Each number is 128 + 32 x the weight over the matrix's rms, rounded and kept within 0 to 255. Layers, rows and columns count from 0. Numbers have three digits each.

# down: layer 5 MLP down (transposed), 768x256, rms 0.0637, rows 302-354, columns 0-127
# up: layer 5 MLP up, 768x256, rms 0.133, rows 303-354, columns 0-127
down302:121125099091089091037097138127073147076102088135183067176110159160114103142125197097114128085098147157106126153161129136102132116131144126103078178096118163098133078069122149129119137125184105171129131148132093139144125110134139104152148135140127140102126164140096115142158106168162166045130153087167117174096159080163133074168159126123159094088122130095106124102186116122140145150138
up303:122109174138087117137116165123118092159156060070137175156096159143107144146129118131077098091124036127149135094106151178148181149164111152093143148148127124139123096192153142101130143081115124122109137186170144032134125136139115100125142148191055142139118130121121068138115069188080091099132137143108169112105122138147125111202118134162140143148150131117111136081099156143097102116139
down303:083122098148119171163153101131176130105115101163155090118128090134101089132085116075140088101108107134138133150132050127127103092155159175110088153130108113167077125155114136120099138139113076165140086150165082176061146075159066101095170176120129104084103065115119145091083139127117152129091172140155120154133149111149135120124106139152108164153120151112125104106158116138125100103114
up304:160127119112113083084095128119204154201152166135137081142139095163154177132092120141102099078095150133111096145104111155167152058112149108087170107169140085151151100141139143135162140134079120129107140149131135151144140181102170084110149132168113091127163101087125147149121121153122174170114105109074088087109114108146101140175111070136128128128094102146106105149156143126132136173109
down304:119119158142119107172070140139145123138140110153087121105084086155079099175122128101160112129145118190198111092114145132097169086200120103089207116063183127122122123134146140084196166135147145091128071158151090102153120145115122090139123072121150143113156131094135067169144108144142091156137118164117093124097131153082107171116070142103125147092126171131059106187153127135087061107157
up305:148117157106115136122136161131105141162151132124178103122111179102145155145104094132104087127122093072186137117159108098151101139150155159149172120132118115107158125072143133117061134132117129118125080145081079121081126075116126120111139127113128142088092067162157145149121164057081112106109160153093055175151068112115114154160179174114171160120130121104142060036098107152134108148098
down305:127135139187147121175109089079141102152089086171095165154113161102090145091100104105156118144156085137155173119150133197061087115135126111151142189122140126178129107158129075091109135145131121131134161070085087115120155117128131100161160083100183108146176170073105130091157127149104078128108115110121126149088103131124183110176152131100124073160146136134167108142175067105152101088116
up306:111089155146131111188127133146122084152192156115139072143135149194179197140188103114113140093154108122111096115129149189064139139070154172163130139149168133110111090059113161108142077099116116124177174058114131047121129092123119152117086165123105156110113210116164122138137114088154114141141147115143110151149176144116099156153092199153167070148086111141141123091127120182109106147158
down306:155061119143163159152138094113090103149124053110147133165166055031124163137144111168131128074129182103119143154164156145122227115095199162152255136129096165114110091128095116138129165115134175114161135137083112087070164169060139162120105110100098166141102116081138176128145125128212131150168110148157089105121169149171069148080111124092138152184099127169127134128084092140124157079124
up307:150070067073126062172114164130087095135148151083152147134126158178145163125175114164109085126145094169103154086091132140070116143167109158122124095099153150043142149170117129096168136166154114174125137131121123145127122160113059153121160119121160111176132156096072122196106114140178107094114123184125078140137090098116129107132156045141107163124137111137143102142138104145087118107123
down307:121133097148141132141109143113068100184090138127172171166170115136123140120152155094038082156093130130136086100116135131032211148169055167089101169043085102103103101133120113107125126169082128113142099122160135103133148167123104150148224090161081079119253106096118121085101107134124127149084181158124128128108142140184116082145137155165095101099120146075070086147197117170088113085183
up308:196143142108161064114134129140109168103156112103139134123079141164100171135174111136100073093125131175166098132117172142115141162160099097152093034166130080144143113090170110133108153122145207184124084185074065080116172105163107138157145182104146120130133152118166113109138153101117193118143131192093108092118108211136071142114139166154060124145075115111138086175118085125040138103158
down308:102134117105117112117118163119106126077134088146153132128123164125167133119154112049113114145138195120132097118186156133075121196161119065205160174157148134146160165127109123147113109183072102058137117129131176140155128080129102169139113142134084119136154124105116147139131119117128135135119047147111113088183149103139111160155120149095122107053106086090189146142075114148138062108109
up309:102113164131060088131140147130142134122121117137145136181125148157097112114140165131155171151102114138066156138142167121118132128106079164137114131174106170144114147153085108159112198156091186116112108174129081136135125132154143125105137197145117109106209119079170125122130149141109111171165053120136139137136093071187092122074132115160102110173162136104107140067174163095119154118144
down309:127205126183113139200123076148098140094173097133133131094159116096095100146115147189151161136148165159103087164175149131103141092135137066119126161082172103088126117105208157121107107166072134111081116185109142146130090120147165055112126157115061105165123171176143153116115098137071138181137170125156072148087178100093124160151127149099162144104120143101174152145118144116119133095125
up310:120189172087118122145129155136082139135058141098124126114115121135049191069205143074115144160095174120109121099074112147097155158114136145126184132138105137169130082143158086175142076160141145138141201094118069162079132158145097097117101098131133117131087090069167086130092134090034110074128118158192078075117146158065129082195184138142162131114076129141057091085119161134155126156146
down310:098152149078120086098153160147107147075181143169151154160093081152080078147156100118077138114058117116135147102137144166099112160099133134177093140108145071114124136182121105123076118113117158087166125112135149106071118146110139145177108125144054119093033155057118147193096116097122118129148072103120047124143088140084138102148124096148071100164134114103144066163080110091109106132133
up311:097126152139141133103146147111093138122115120182147140142177129167121140168135127144111143133121097132143102156165116077106122090136064128124142088091126112142161120165104148049130118068118061169120135152117124090113077209108171202120166119189071116116193101151141128099101084173167072087167121146059130138178081126146111145143037087154090096101134120126178114140093195086074146149191
down311:041130117082111126108095154141098128115120156092088092151086095113145132030176104137145142088130155169107131181159108141095154154203100110131102141158139116167156122151180117188133126107093141126120171098141156148165126120089138116093123103150123121127110106102163097135115123087159157103126121093180122140175128120129124139142164129174127101112130120090133147113074124157216138115131
up312:111079172131151133099151098120179108130119146093091105128166106131095118085142098096078143184139106157104123171125166052147057126105136126147117100179170114164107147088105076085087108101157116122107112091169123152079119127120147119109158139107147099084135119114122082129145163119152145142139132099127084151091135131062114120141113098133154130127143123095178146103106090072176149130083
down312:138153080068115175182117164073134163114120137128129147112129167078114168090191096149103126146099130094113122120140083112116135114127137151128163138126170156171125096058160122147107140103104099146080145113107124150135158149110131150109148109197170107180134123110127159146176101103153167120132113086116114105115136169131179119153194112065149124119129117140155165084154052082054142116150
up313:117156151153130209084152108091138133157150130111117190177098092120133199155122177122096159126164166045109120142136147157101110128110146142122139119192186104157133082123128149132158112122116131164141146200120146106091137123132128114109165077116081198102127136124133141091140108142190157115142131108100097116066175151111078163117116125132151124133080135129108122114096118167104121143127
down313:143070161100140185130183146155156133140109057088121107060106149186112131089130075125190131061047119130116137070180130120070103073119184151144115157153171156158081113114129117129104158142128146133141141156073155107073168094148136133068098167128172172171128117188127151105164180116110161133154117078176164133166161103139131118102127202126122111144149163144165106092110149175111122158126
up314:117153167125190149089089140144179094136195205144113147097211223114138073129163105112106134084157081081073132151091081152129134025113138107148075151172171081172121109055119156206143099167121076161129116064129129122184102132133214162188115185137113100166134120142142104113152115167117123101153103103132114157118108106146108036096120070144165103058099156130042119162113167114214116143208
down314:143173148072139137080086174080145095106083116125150187119092117068165095122158147084138145117098113145134106181094169094165152082191109087119145186129176195112152206109120112170076220157113147144083135093080103083136118156163105117103161147103155140145125165119000097107121135128063113077073054162114078138123122129174070079122128105204144099105121166119140122145094077120181137077162
up315:130144117116122124121122126164136096121156203186165155139158104137164123166154166157140140152163148128191146128091139139119148143113080190121138109147156109124142113100147123126164171152138142151151154092118134104126124150061109116141163116155126077139110138146106126125155138163104140133125108133124101125161154181146133107117085184113073119129142099121151179135109114121153167161111
down315:117139159092152155170103145149100155128117087127162139127102122138140139126118161118121147126095125103144133154136149122130063098132166132160155173081134118136091113141133134127070097165169139143135107157102134166117157133161142080077128184086119106116128147091174077143112102107116087092097140155172173133154124123061114147161102152103219165119112115136105104152121136124136106145184
up316:148103146110112092114102188084147109128163205075061161106121142144139133158162175119122145154122131031163137109091204183125086149144096178122094134164081132082124124116191156156150124133171146135161103133120114095122164125161085144100096131089122141106106098139125061082101123147169122168124125142108122122143188128112090089169194179179202105060122022111150137098153118119115220115154
down316:131136091110109067153104148030167181084189116101084062170139170147133160121104113131121108078142109135177116141089174183069108151142148144119142090089154131097123110158134132166138196090167136115125107114176167089136131166104145155093184100174142160177133117103077125157125156113139063117156102155050116137088137138153096118072083101116108185121136095136097109119128150119049079106106
up317:151100113111142077142130064142132186158222130128146072199159181114102109110114186077089086100180116179100127141136118103105127193148139087182167157163173122084161119133127174186079148167088171088098123139137183151106171146132189123160127146078136139144178122152099063153140112101154199083115135138177064120087140136159116132071108098037180125158145195160085163166049147119115139072200
down317:147135136126079091131118099130082139226140117164113164158087167155105108128052123093078089077159124118148191041146127136191138163094137148124127097174157172165147128155148171143120218163092143112143084129154109126154060105156126162086144091127098120158152151135111141133093146210099184083157134090142071113111126124188119117110129156129129136170138127138168139154202148074096111147244
up318:147104119131122094182120155197132151110101154167077067074115129163087073185114196154151106134160135131114215156103139157126135079111184115081111152084143121074095068096138171105194138178158114099151141100110121100111064155160150134111109103111184150185087147112127072115119173132112163079085143113115187183126110136125074126079171118107091160058139112128125156112080128143126203079111
down318:136184145141169129120153158149109101158104104149172084156104142148164150116139105088161116154154077130063109170116047114178133147190133166138115043143157147167186166064142149108145116114109192099132145166165126104150166128097069141173175168075141137139092135126082173154124077160091184119089082156142110126103159081146098085118150142178116123092127157145160122141127164114181110124099
up319:104084151132152085097123153120150134146152059097185116096131105122024115152117126126144144085171150127118163164129170160095136150124108104156103143136121130117105083086103114127111103085157113172096199148115132140131144133141127116104099142124076135123121111135159142078137149144094135119149122078128087052181114181120114125130142144161175141110129134146111163117072147140119176132148
down319:111101147184142136131156098112151138142142167106122073123130112147141118112169206127096131178126087131116174167125101131105155113148141159221130126131090131148127110131135146137163158111110113131151127075143123129152091093153138154128117100104137119069098118140111118159155169133104149178142114114107152121157108105091135142099128118092125171125141086165151118137123105123151085153174
up320:128138139113155102048114149172110140151119148141144147100192098103153125147085084078167139083085137177182206139122184155145140157148109168100156120147126085139085173091138132112124117185118145151105191132131134061054067092089164177115105071144162113157156129111131155189118088121099094141095119149150181102142164194112143131129140164080149082178138140085072164108077117154097142144100
down320:117110157104079084122108171187095187129115146148138192073100138158155105126143109082086124134134108113117137095137122132150162141079174180118160146113136117143106138080092155152068125150117077117103157096199101110136079101111117173115166083091061124081151127137134159145101119190120106120150136136120206137154127124114057197084096152086197136118132173098071114189163120104119085091139
up321:144118131167178068106173165127143159099098191091158161101092150098131154138136110051092138196092149168116112091133152081143135099134120105215110098143125136115121097092131137155093146150068031169135101143067144132191177090057054093109140154150210119094162114127122143122174122115100125119160086132135182121126094084143107135148135101155111069115151181120131092113132130158124143175119
down321:094186147139124071115117112091180054154129123099136114073069156129113123138117177135158127132135165101173149118143134215131102095149145120121126183120144211135155122081152118137135113127137129066153152117119060103147083166152072187072099082170141143083148107105030133144106175124144099145101151144160166089186095145124184142127119110112168119143115114132136149157138187174140142123110
up322:165148096120133126109134102128091122183121098134121146196126139095149092082116125109106106131136164158083060063159130094111065143153146158085163143156088133142166124173091108137150178166082070166017110106137079164184126162139123144125121066121087155155157132157169015125140111167016198158163176070103105115125133127154094119251116187179101127117118085107144122123117086131201137136113
down322:150089120182132166116152118151099112117111078089167098109134122176119114078113180124161110086152074076115097070094071067103099121148114152147107125064142139163129131060086048128179085077066146150081111135149127137118185121114158225089142109075086108092158142094195133142104123206109080204089119109093094162176143100137099150136127136119174101157167081167109064070068097148120173062155
up323:162090134114133136123132093099140113084162117112139153104121159136152157132140086161096113166118069147173193169086094075166106106143168113151149163154230149106140072113140179107095051127139103109105183154105120148194104122086136133188160075083130143146077115086156154143100118146158155202125165171168096059080152104146076153092164148107096110090135081126068074141178148104158142119158
down323:164116076156132095138101185109143136056118114196149140180134123144143175191102078107071063178120046128120191093117148200067106181105103122131098158095148124151114195153186145045109153155162156168135183119057124132098136085115120102154149104129133180151102131139125162124123119144125049125147096146100096134126074142195166138137104145059117108060122145114078103120171127137141125203134
up324:133080117121179136069125148082148121115127119087201112145137132109086137159119113147145133054182162139150144143117190174072163149171121090160099166163128133150104082083117182088118169080158150131058131128096116142144147124145152178104099120114156126091105134150125069108181123128115131082142146122169152076174085123128120155134192083093181137080147147116119144141146076125130166154114
down324:186106114157159110161146154065161089075121104160145072097101152159125130071116120100113062117150154114103192153114151159099140112131129112149099117136136091136087131127140158169130074171159160089116068113106097131095116087118165142116084167166065141124130100168163187157136129131095143149112116163097168116139140123169101136144206093158129140145065104168112079070173103097199132151140
up325:111152123106130108101108075129157067110131101147143095128142147117145073109091156065081078088128161184136109182161157094120089111108126054067106190155127105108166106119119147114124121104158126103142147132116113085079135170151164162096133089128114107116100061161161127149176135114099141117120161131091176098141137138099087106141191159060119132096127114114069124123110112130076113178090
down325:132152164126108098115124121092096125118138149088111137066098134125140155117117122111129078076112124124155094134063156071097142160145140125104152155119124160126047165150145165080155092111163167153128108148190156168124068196049096115131157125087192089089084084091102161139122112196143149168151124133180068142127197122133161132151081191086152183137134146159124117176134090125145149095142
up326:189119172137111126132116158125161112089155150146105132133153144121121138150198131102143121089203094128141054135140197126124115145099122097074164137080132141121103170144162110137072150107089138151151159139111080168129198103084116107104149085180137133144196138092133126148105080135090136192114139135098151128126113180103175129135077136130149182188141116042160171105143104170122160095104
down326:124139144099086105157134113111146123092129141113104177169130132142116173129194077157147125159069143138137144085125097115144124110054181110095100147095111153110095174142119103098171103174159146090101144151155155101120091102111106198122178105165144127118153141107102169136099134187106125126152147146150085145079149123096131133123085119141124099138088123074107164150105153140107138081070
up327:105156117143176096096147107107133054123161090110153161152129134090083148129107085100094118167119135137128140126175213054110145092081145109110141163164130139113124120119142117165249145179159105157188040127145132190055117147146111151164158072199114106135112125115091107163121064145213152070092089039209080093089155128111101130129195067151131108120075190170095230156112110127111135143050
down327:097112152167124131159099131137100108134151180175113152127151130149143153095108126104128125146053126057111138100147119153135158135125211094193078153150110123141136146152132103153184128138067189133142058144055129199144142151117106097163184119119110094139156093119101073126209120109164138113093119106197130064085157151135123141160156158157182074151131154145156176110036086118083166117139
up328:139113063142166110064105096052133140110142105127131125158167150135108102148112160131127135118139123060114150102102130107122089159125145185113143113158093110115089094099115148136112109102155152084154143166141137134058101115151180140069126134167144129122103120100109084107138134140142099109101146119164116123220155149142124094144100056132159128125150163133104105112146125148158133175149
down328:168128129107097122138171166091131120118146087061124110127131111084100080197168172082120121072173149140092103148150107163104070086159100131089136150190167087170073069110137173108144188086104100096131122159074165130149146117167122085136109163107148142155150124113073132150173115140138137091116084119164138149134118132090123183123126134099142097123167090098162145083144122182108148162073
up329:179148175114137126140089103137086109095074166171164089134098110127091146107131148116126123201162091085119090140131179123184071159083118075069142092150166203149120090078096152155096107073067117095148196135133095156125153169056104083112142166059158107102125049106106138137132165097200109141188166135146082144116176124103080120122140060106176127108151123116158026167127156194186053143147
down329:116100129245107136139111156163128170140163081136138191119150138144187144094123118103130103111125142082157195126076101160156113114094208084140144094143133214090164102098129091119134127158154123120091141093079185059186171156114119192175116182165143170132119190187102100148129130136089106122135120139135187116106113145093175131104107138087123147109165093161183064146101122125123073114117
up330:107166136107123157164121074138100108151115081071093104121159104151094084174143155160151097156142146134160132119109167205145099086099141093128128070212152139154106147149139100124138123095132159120141115175184131111110158113181104159115146123183171119099152138087121097151124111120120099164105101147117143112147154132138134105136088115168177080161063083072091135139173133128106123141139
down330:118139088198097184112102080097088097121127132160157129094119123096156159113136172096110080105145107085145131129142154152121077145168152119127155114138138101130157173129115156094070115126093159128146137161146119104163133100138147062117155126156140124123077116100095152098129184222123102132107153072142102138112100148172140205139151123149116170188132142184113115109162126134099130150177
up331:141098130124146097154107065139087202090074095111078148081126106120101150153107155078105097117112109167138101109152117131136155108150178118158159140184145211122097175111133172146123088080126202120207084176079184143086173167120120134088112156158059087142155137150080120110186193109143183139139169136113142109170150148159168131151158210141206177197102183067150166136078109137099167106132
down331:037168104094134139103071159103069124195130106125114115183084083119078160098186129174175122119087158118076134148133070140156133137177098092168053137131069033101114199129090140123097172149124089145142164106134158165114103140079123158123124128073124123148107151100106187104113139148141118166133149134163155129071166138114117135201111122084113062192101167121094126145137134183112186112128
up332:157119101110158146173128098126182087042133075122094089168125099112149112124154178139165138160093125104175154123129140075144137170126075116098110127131125123136096126118201108165111136179113158088169141169168105102054107142147110149196155138179095157216066117129134137068127158131086098154119155155115174183092074094166072098110125124140129166135151124143115112154111172152128123151155
down332:093095118145125118133115129107134129139133115152151143145101164180110144138144125177147135096174116156059109112126078150112147120125158145133081142153139087123117111167169169104078086162116168060170125107114073175025209090111177178113134089134140161135039111178143166077073137135074098086123095113138135108089120181185169131145194159164069229117081145150083167145112149119152155122109
up333:136116125146190170133098108178116133066105109146120174173114169135160087108104164116094126098141107145106106100132084111152117135119167099137124141117131182136157057151135138133154172098133138124118182143114113102128124104153146064126198148153141152142117135145133140168113136103092104118106055157146096137101115137221098123089121083128174124161097127113114147141169076142101113110093
down333:116157121170135097065103150162135056144095103158152113161150076197126170160151135071191180129088119146170171132095123130066166119119106144177087132098168079117091155126165176147102130110112123124101131082155144116131126100086107181164126076096115101136130139064146075125098127130089145103156081143092145113178113106177175138146152119103105102134145117128109145099100159126109139090122
up334:155131111120100099156125105124108129137118118103169130099121162110166135147150102090088089141165126119126126107089102138156099113184058118142122123171098115094104135120094122141121125143159126151101107139188140084105141141178156105086154084135132107159123188142173115126122147191129097149123113140103140134189127143126091179137054156164107187129123145126143068173103117135101107119123
down334:069076106181161132162142085128135134118130153157120092150143115095133148130144127166189087065183098106155154139156129189136097151153132134074137068141122105090092087151073042086086134145158083138112162177124128148116088086110165096211103143121156126132115143150148153108133167179104115159130162132155171106089152168159156139076128100128121139163115204104128144130127126137140094115070
up335:121107129128130173147164151125135046151095101083119188162109152085166090153139070081134123136204118107163124107150142101102143102123115112132141096078125091108127151110148150111107146104134126168122135111094155131126114131110193115140184167107168151147171131127151184097105096118196110133178067130117141098151124102081213174129092095074114116175116122112170128130109102124134148114111
down335:118120166139144116151107124082113108151138143064125166122112061150067157091120162131134159121137187138113112124102114137192211138117066069134139103139146125120150097089122114109134090121146151151154134156124126171128121144145128158125158107115137126129089110161156097135190148135109145132165090091114124160111102136158133062131152159144097124123119160161131085067118086132119123146173
up336:143156176130118072177174142074132109100107127106169137175099186114143121087167119066139070144131129098171077116142169140168019077143135068152106152174085108116133067088121110133165151161092111170127147101088081160136168090132171111160083169154129174156090165165129133135151145105089116145180118070128108172171107120145141135144148123117141197071124113194173134133123180122136126121135
down336:138102168144092125134153146126107141176124149109132180157123092158123166103122163085109146132152153097142123153094165134136089116089116120118150103168110153150183137143166103099165083141113129126070150095116087140174119177112105175051161130193097179133196162114103106136099145148120170151153186094105161145076082154142125118142159078120135208100125136119181124086120108119164116188112
up337:127098130124067162120143135151186112110098121092204073148124152101156126154127106150145082141104171152115134166164063094094106166104137147162132087095082131121126135163107166103102125128099116112125143138112119125128087150074101129115194155132101130131150134081115105111094150159173133173181096097136058108140140098152143067084109116179152117149222134142155140134104164124121133195112
down337:121098131093084158183112108137181177080105149150076120122125157106123101054185131163163123128138196129142083138116095138095123089116125139098123194121109100125193113154140152150115185134095117134128163154076175127158149134168149159133151110119119113127114113148069111104173110173150096068135077151160122151103142172119171116052104056133125092180199107129239104105166166089114113114125
up338:178094132098123215117142186092091118139152154140169139111144143173168123119149054145192116180135124177141136128133184162121067100133109110152127131131099078151182159126194131173121098089140150141171148127113196093060090146109144081161088120070188159121082106212116153077134146186184131064101112113151179103138124160082083114199113139108178151167129078133181119125125112127126148113154
down338:111142190158102130129100106116137152172137132132129115160167139121165136088128108157088101092056118069146148086106185104128190118122114157108115120091098165123125194131110105110124122065111155109120141183170038111099123099182130181155122134079111118116165154148106111163152124130154093164141126147194100137073157189096099138142105171109083115150171173176094088142088125085117133159083
up339:171135130150148142122074085147146161137104171087090146155157098151118173097151113142128120152142142126060114209129135178165144100135152120118134081190144093149129173071097105118125127152165194148159091149156128118154189152139129080168136096162183100171150113155127151143169085133123131191064082098078123092181152149101141165161116164181093113129186157145123092126091110115150124152113
down339:095137127154100163127095119074156075126102135125149195162134154042114165138151093188094138107081151165114127132132147102127101116081135107112149123100068138074093151170186161175204114111232141115134113194120147154148143089123152139130128194154101188178140115144146133118129071141155121164095099122134122137143051117157074119039148103101118164135178171136085108134091164174137114072138
up340:142113160170165115142102131142161095134141134140118119102091164142209130116134187159191179137055092048161096070116101129143158131108129152122165109127137114084103183122106154111138105080183147116077100121160140123097100085143086126110125133153163119150149089140165112129123110144039124154113082172117140146061114121096062177155146198059118160169142061120059096139123171070125069118179
down340:125114088119132107187133142120112162129151076130053122150130107122095130132098147149039108185146101092139121047235142086087158093132067133085163106124104083095099146081139115109120122126140124052132135098127106126088067120154177162092103112104137123146184137111156144159135126174056165169138121199100088178036091142123147168169168164079123135163123101144167165145091137104120173141111
up341:142129128137164132062142116129092155107160116123131143177096160166128129136139164073150163113139122101095117125099128094092119129154154132133134127177136148132123113144109140110088172123160156134133133159079088158107157139110092095106164117126147112111123069132131112113127162169107133165149128172115141146164107117157151112147133112117104158142092083150138139140079143114130103149102
down341:086089130097115127101114142129212090133103103112093181086157153108139164135063050170133119109101073178098114163133099141175116148114123081122172079053097174111128129103108095128121100118080129075127077074119189158122137158118138133139143080101047189116133150065110157134174148156147101112190099133108103127107119140042143136125154144153122057149156132110129144077098126103145185112130
up342:159115124143146126157136085132155137136085104142121122137093132166166140108157146148164088142091162152120166139134089161073138177126161181118116125168085126097151114130158081146100128166148091148164164132091136071131163045137135150133136069121146125100125150153128107140103171089117088144089082133129121099136140147125077137105137115110101162123171134157086162137130117149083145153120
down342:122157117147174145131116093115060186132136168188176141148104154110119149138093137071110167127148136120135097073174167113142132153195067118142132116124144161078088125107168162092128133095093137118146155122093060125144095137130135142088102128118105090181136103109137105136169147158164137124123160119126072164113133109131140121123108121156145127142160148122086128165179127127117099115142
up343:150156106120106059127154102125117119117110132098134171193091092123102071146110166124155161151125114117108152135139111162169111168094092150079157182127131110101139134085126177053097122143145136103135105170142163136143172158098139112091104126154108125114124075090190112087146127095113148123161103143092161145103109136126149077136101189143201191177088128103093142141103116173120106130147
down343:134125111087140125098182130114130106111121106173090119189124127100090127125165164137148146156107143105085141154184138159110110136102116152150161119210133153111121113125126202168177159146184104079133110182174073156102065165154109149162085116124161136054096175196144139100138127111168043156151112098128094121092169117110144084135131178128089064144117163090115147160138105141098136115152
up344:139152102101184090066145116141143153167169100111149124133101177068102155119120094144148137173071135127147139137107079185105180132038095115110133081097140072060113090209117115148139124138153138118124098134103110165137142158121087097127142177095107105172132084170143138142090117160115133118194088140098091149122096190138122159138108132132147124168079093145155180074142153151133159145121
down344:134155095069187136159156168124118084116143111159092103208090076110096107183097098091177154122160116178127131132142117118138106141208119110139118151090149167141112145116099123140090125119108134121082101125129064155071108125093135134096172184147151093107110107162147119044112206127134100106170081098111166096121132130126169166102124129160078103163180114170166069143131150114137169121151
up345:138085165143109105070125108110154145171142118110101120080168126173108181118135117195141174117073125072124201144117054167089129116188115128129074126120089149104081104134134167121132099084111121145145141198112150155187134126084079086110162164184092117184153109159121115099051156118105157074182207194107164155120071078098138161155090085115156128193160137137097172107130069110127100125134
down345:134175114153096136095128149104158118143172144142079133131088067166124134146079153150101126172194104100124184120163112085153117106110138186116143054125071091128094113172065105092141113130086124149154108089094075155138104104130135113145095150136058056144127102089154096080120141183094086131172145158093148161066071184124079178145083204173156129146169110098136110076151062081132190122126
up346:165107104157079115107088160172132131083131110163159174113087165128110113139083164106084141134122133108062133168106151069104102121108113110150132111147131088109142106085068085123107140109138094101096128140124167163069126173130119159158118174116131115124157160092137139152112168069143137171143138109079147130114124118151109128092149143124109108094141123141121153077118132101133094193099
down346:119157106125149126087072093134140152162125148235130125098064118125121156092104128150200152076114131133137111111116124149158124135093108131120120103084125136147125153120100119115117093133142140158095138145125178126123199120105108128150111140135146198135132116129112170089129124119163053037135114115123150185170143177148119069116077075127143132098099122165152188136112127108120115122114
up347:157104118094163064147156071159147127162181120139138110152189132145142157147103130111096106123113085117113129156150061114128118158090136117121099119165128127119136133122137130146142105137175116144110146155135117084112153184134127093109098102129152086189106085145138084126127107133134104086137149122164094176116118068113119132143119103182117135126119116148112102160130070120091138144095
down347:127163113119099093120146161168163153143133077120127163117134090166084139151120136172133157081110206155101143163149089166127088145157141066153178121097152134141146077136125115153093131095108155123118138171154127109097141153114161152145153107100118145177139104134107138076121128155168115088191178167156149088159074137136125128146164097104124156112137116135186116128146072108125098123159
up348:127102118139146106115099098108083113146092144200173109149067121159173172163158137103157130141136126122078120115169143113187153113175175133135113139125141146172124108149167161115168116163105152155134104077094138157161111094109097070147147095090102106134136173129185099105119133095156127123164104111084159197089074147136076135107139052149140084129107159095091112159135148088183112139125
down348:091131109131150078116124124137137166183143168126121100175149088167081194176122167135157126144200102157162197068168162092175160115111149146111145193175066134144128109119124167119201107143116168146100142109128102084157099126165117160112131149124099137059136162170152132140102108121145072109102180123053114151141139109104116151121174113114147063080100134129016119178155117132126107166158
up349:087169137044132116138139139131128133152114141130078133133106200109067161133155172085203101094138063112180087177128144115152187180086133154099204107120182135143104132119128144091165120155109103130143099089127151126165177176149150143117143092146139104142115137136099123181180195122118078094123145067135071117098099127130069076174059092139105134122150182172066153090134153160169108105102
down349:195152147110130132129137115124147111061106156073109097111129118155154126102169154107151124130186117193156122181125140119109147136089119112116096065105124094169111153134103088136155133079099145137124153105131094145182114122081137127180091162130135100163116094151134145131173153116115141078088162065120118138099181162155088146119125169094161127121166120099144147134151133099121136080069
up350:114108116082156162156098066103149113117188136102131149072145072171104099184130101145113125107155146112102058097147086111136108096121113143165065118137118106142107142078142120086124104178134175141127112185179077040112136180082085106076138106091095117150118167121110074102099127134140131141098150122099125076109111108147098161192128042130159072108131068128186099142155137095131135203105
down350:089174121131130176177106149129098134146159122128094120119123123113155071164097138179079087098119175110102166121122145111116088130085108172152163160099089169115137116135122095091107064097147127151153118155089113162082063163119079108136097114073109188115117112161131090108096142169114085170170147162139106121139117103117148077143181138142174129126140191116175055140127176138165146171182
up351:113185141059138155126095135164149138117068162185145140182146142104190123090134128150136124129164068116125055086149113109166158139154147120158137114181182119174177096107114164097143154194165075121162113151128110096134166099092157182132141134171168083154116138079166140168135141175150096135112114108141113079157108082111169135122152089060116126135163139155175140127136100112128171199137
down351:150137152130129120147148107088119098127152141128131075156138154115146084121174129141126113112148135158160098152151102145085131133127147127128120097059183100109044153078125093149175157170174161134185147106143083119145092072131124106135116185105165114154111121095116115135148155090103161143126090132087143108129125100102125108091118128095139132133100107190103090166109080145137098110134
up352:124151175154122156196164179093177141189110165136122060097125120138172033159148079100137133156066133102182038076151155154107121076152064103173106173135114112145172097086152137158162176107111173108126120096156139179158119144137139119192138139204138165115140135136068076186191075152120105143139128076184138099139094096050178142161151139119130139062130130099094125108097123114168170122072
down352:111109151152129110084181178112141132125135182154149119104139117132125115110139153068147138133104156077120138166108147154155130086207078119098087151170150205121134108125152067087144153206130101134115117113157093097091141029163124128100114142142107133134140097116143151142113165113123073156177073148104119134197149152154112106140098124118131133173098134143113162077127071104119156158168
up353:127084135148159100082119178147139108135138201197126146142113124096056110167132152068101107166158112105086159106149195072149139120201144112154115125184147104126104099095134149131117134240080135181105110188100176091149114053085145070172100055219128150135094107160169123143131095061141147090159109144169142161142112127144131127087189104062030101137122104147119144175198126164125152117206
down353:114144132118145122106150123125124113156110104159105086063098100121123134150065161123117085182148141120128145232111154179148118105129088156140130103078125179138168146126093098168084092157126148135144085188123136116096156168190146166172034133149071116134140124168196112107029123133089209101150104119128120117124150139103147115164161073127129114119145170171150142158115141125117133114180
up354:097098117119141107113119149091112172142065118152112042125117144148108126085124126163101086092162192092163107101107148116146136065147114128099075161115154155080118092112090100161137128111122116200108129123129110138169179095139152096109084073154200159120120140146110110118160150105177066119135161124116148137183062113087153130129095167118137193177159049175148141074106088156160147205137
down354:150174126104122077168122100118174121132073122104085067130173175128071179106103053117179132126130112129065128145116135163156084081128078187133147119134140125153139153088159136134082117125126171151192138169167098111134137104067075145063147105110102114110057109074117116158147195069146087099112146082132106134182094122092107157125155112117094139152067102186099092080172123167168166176110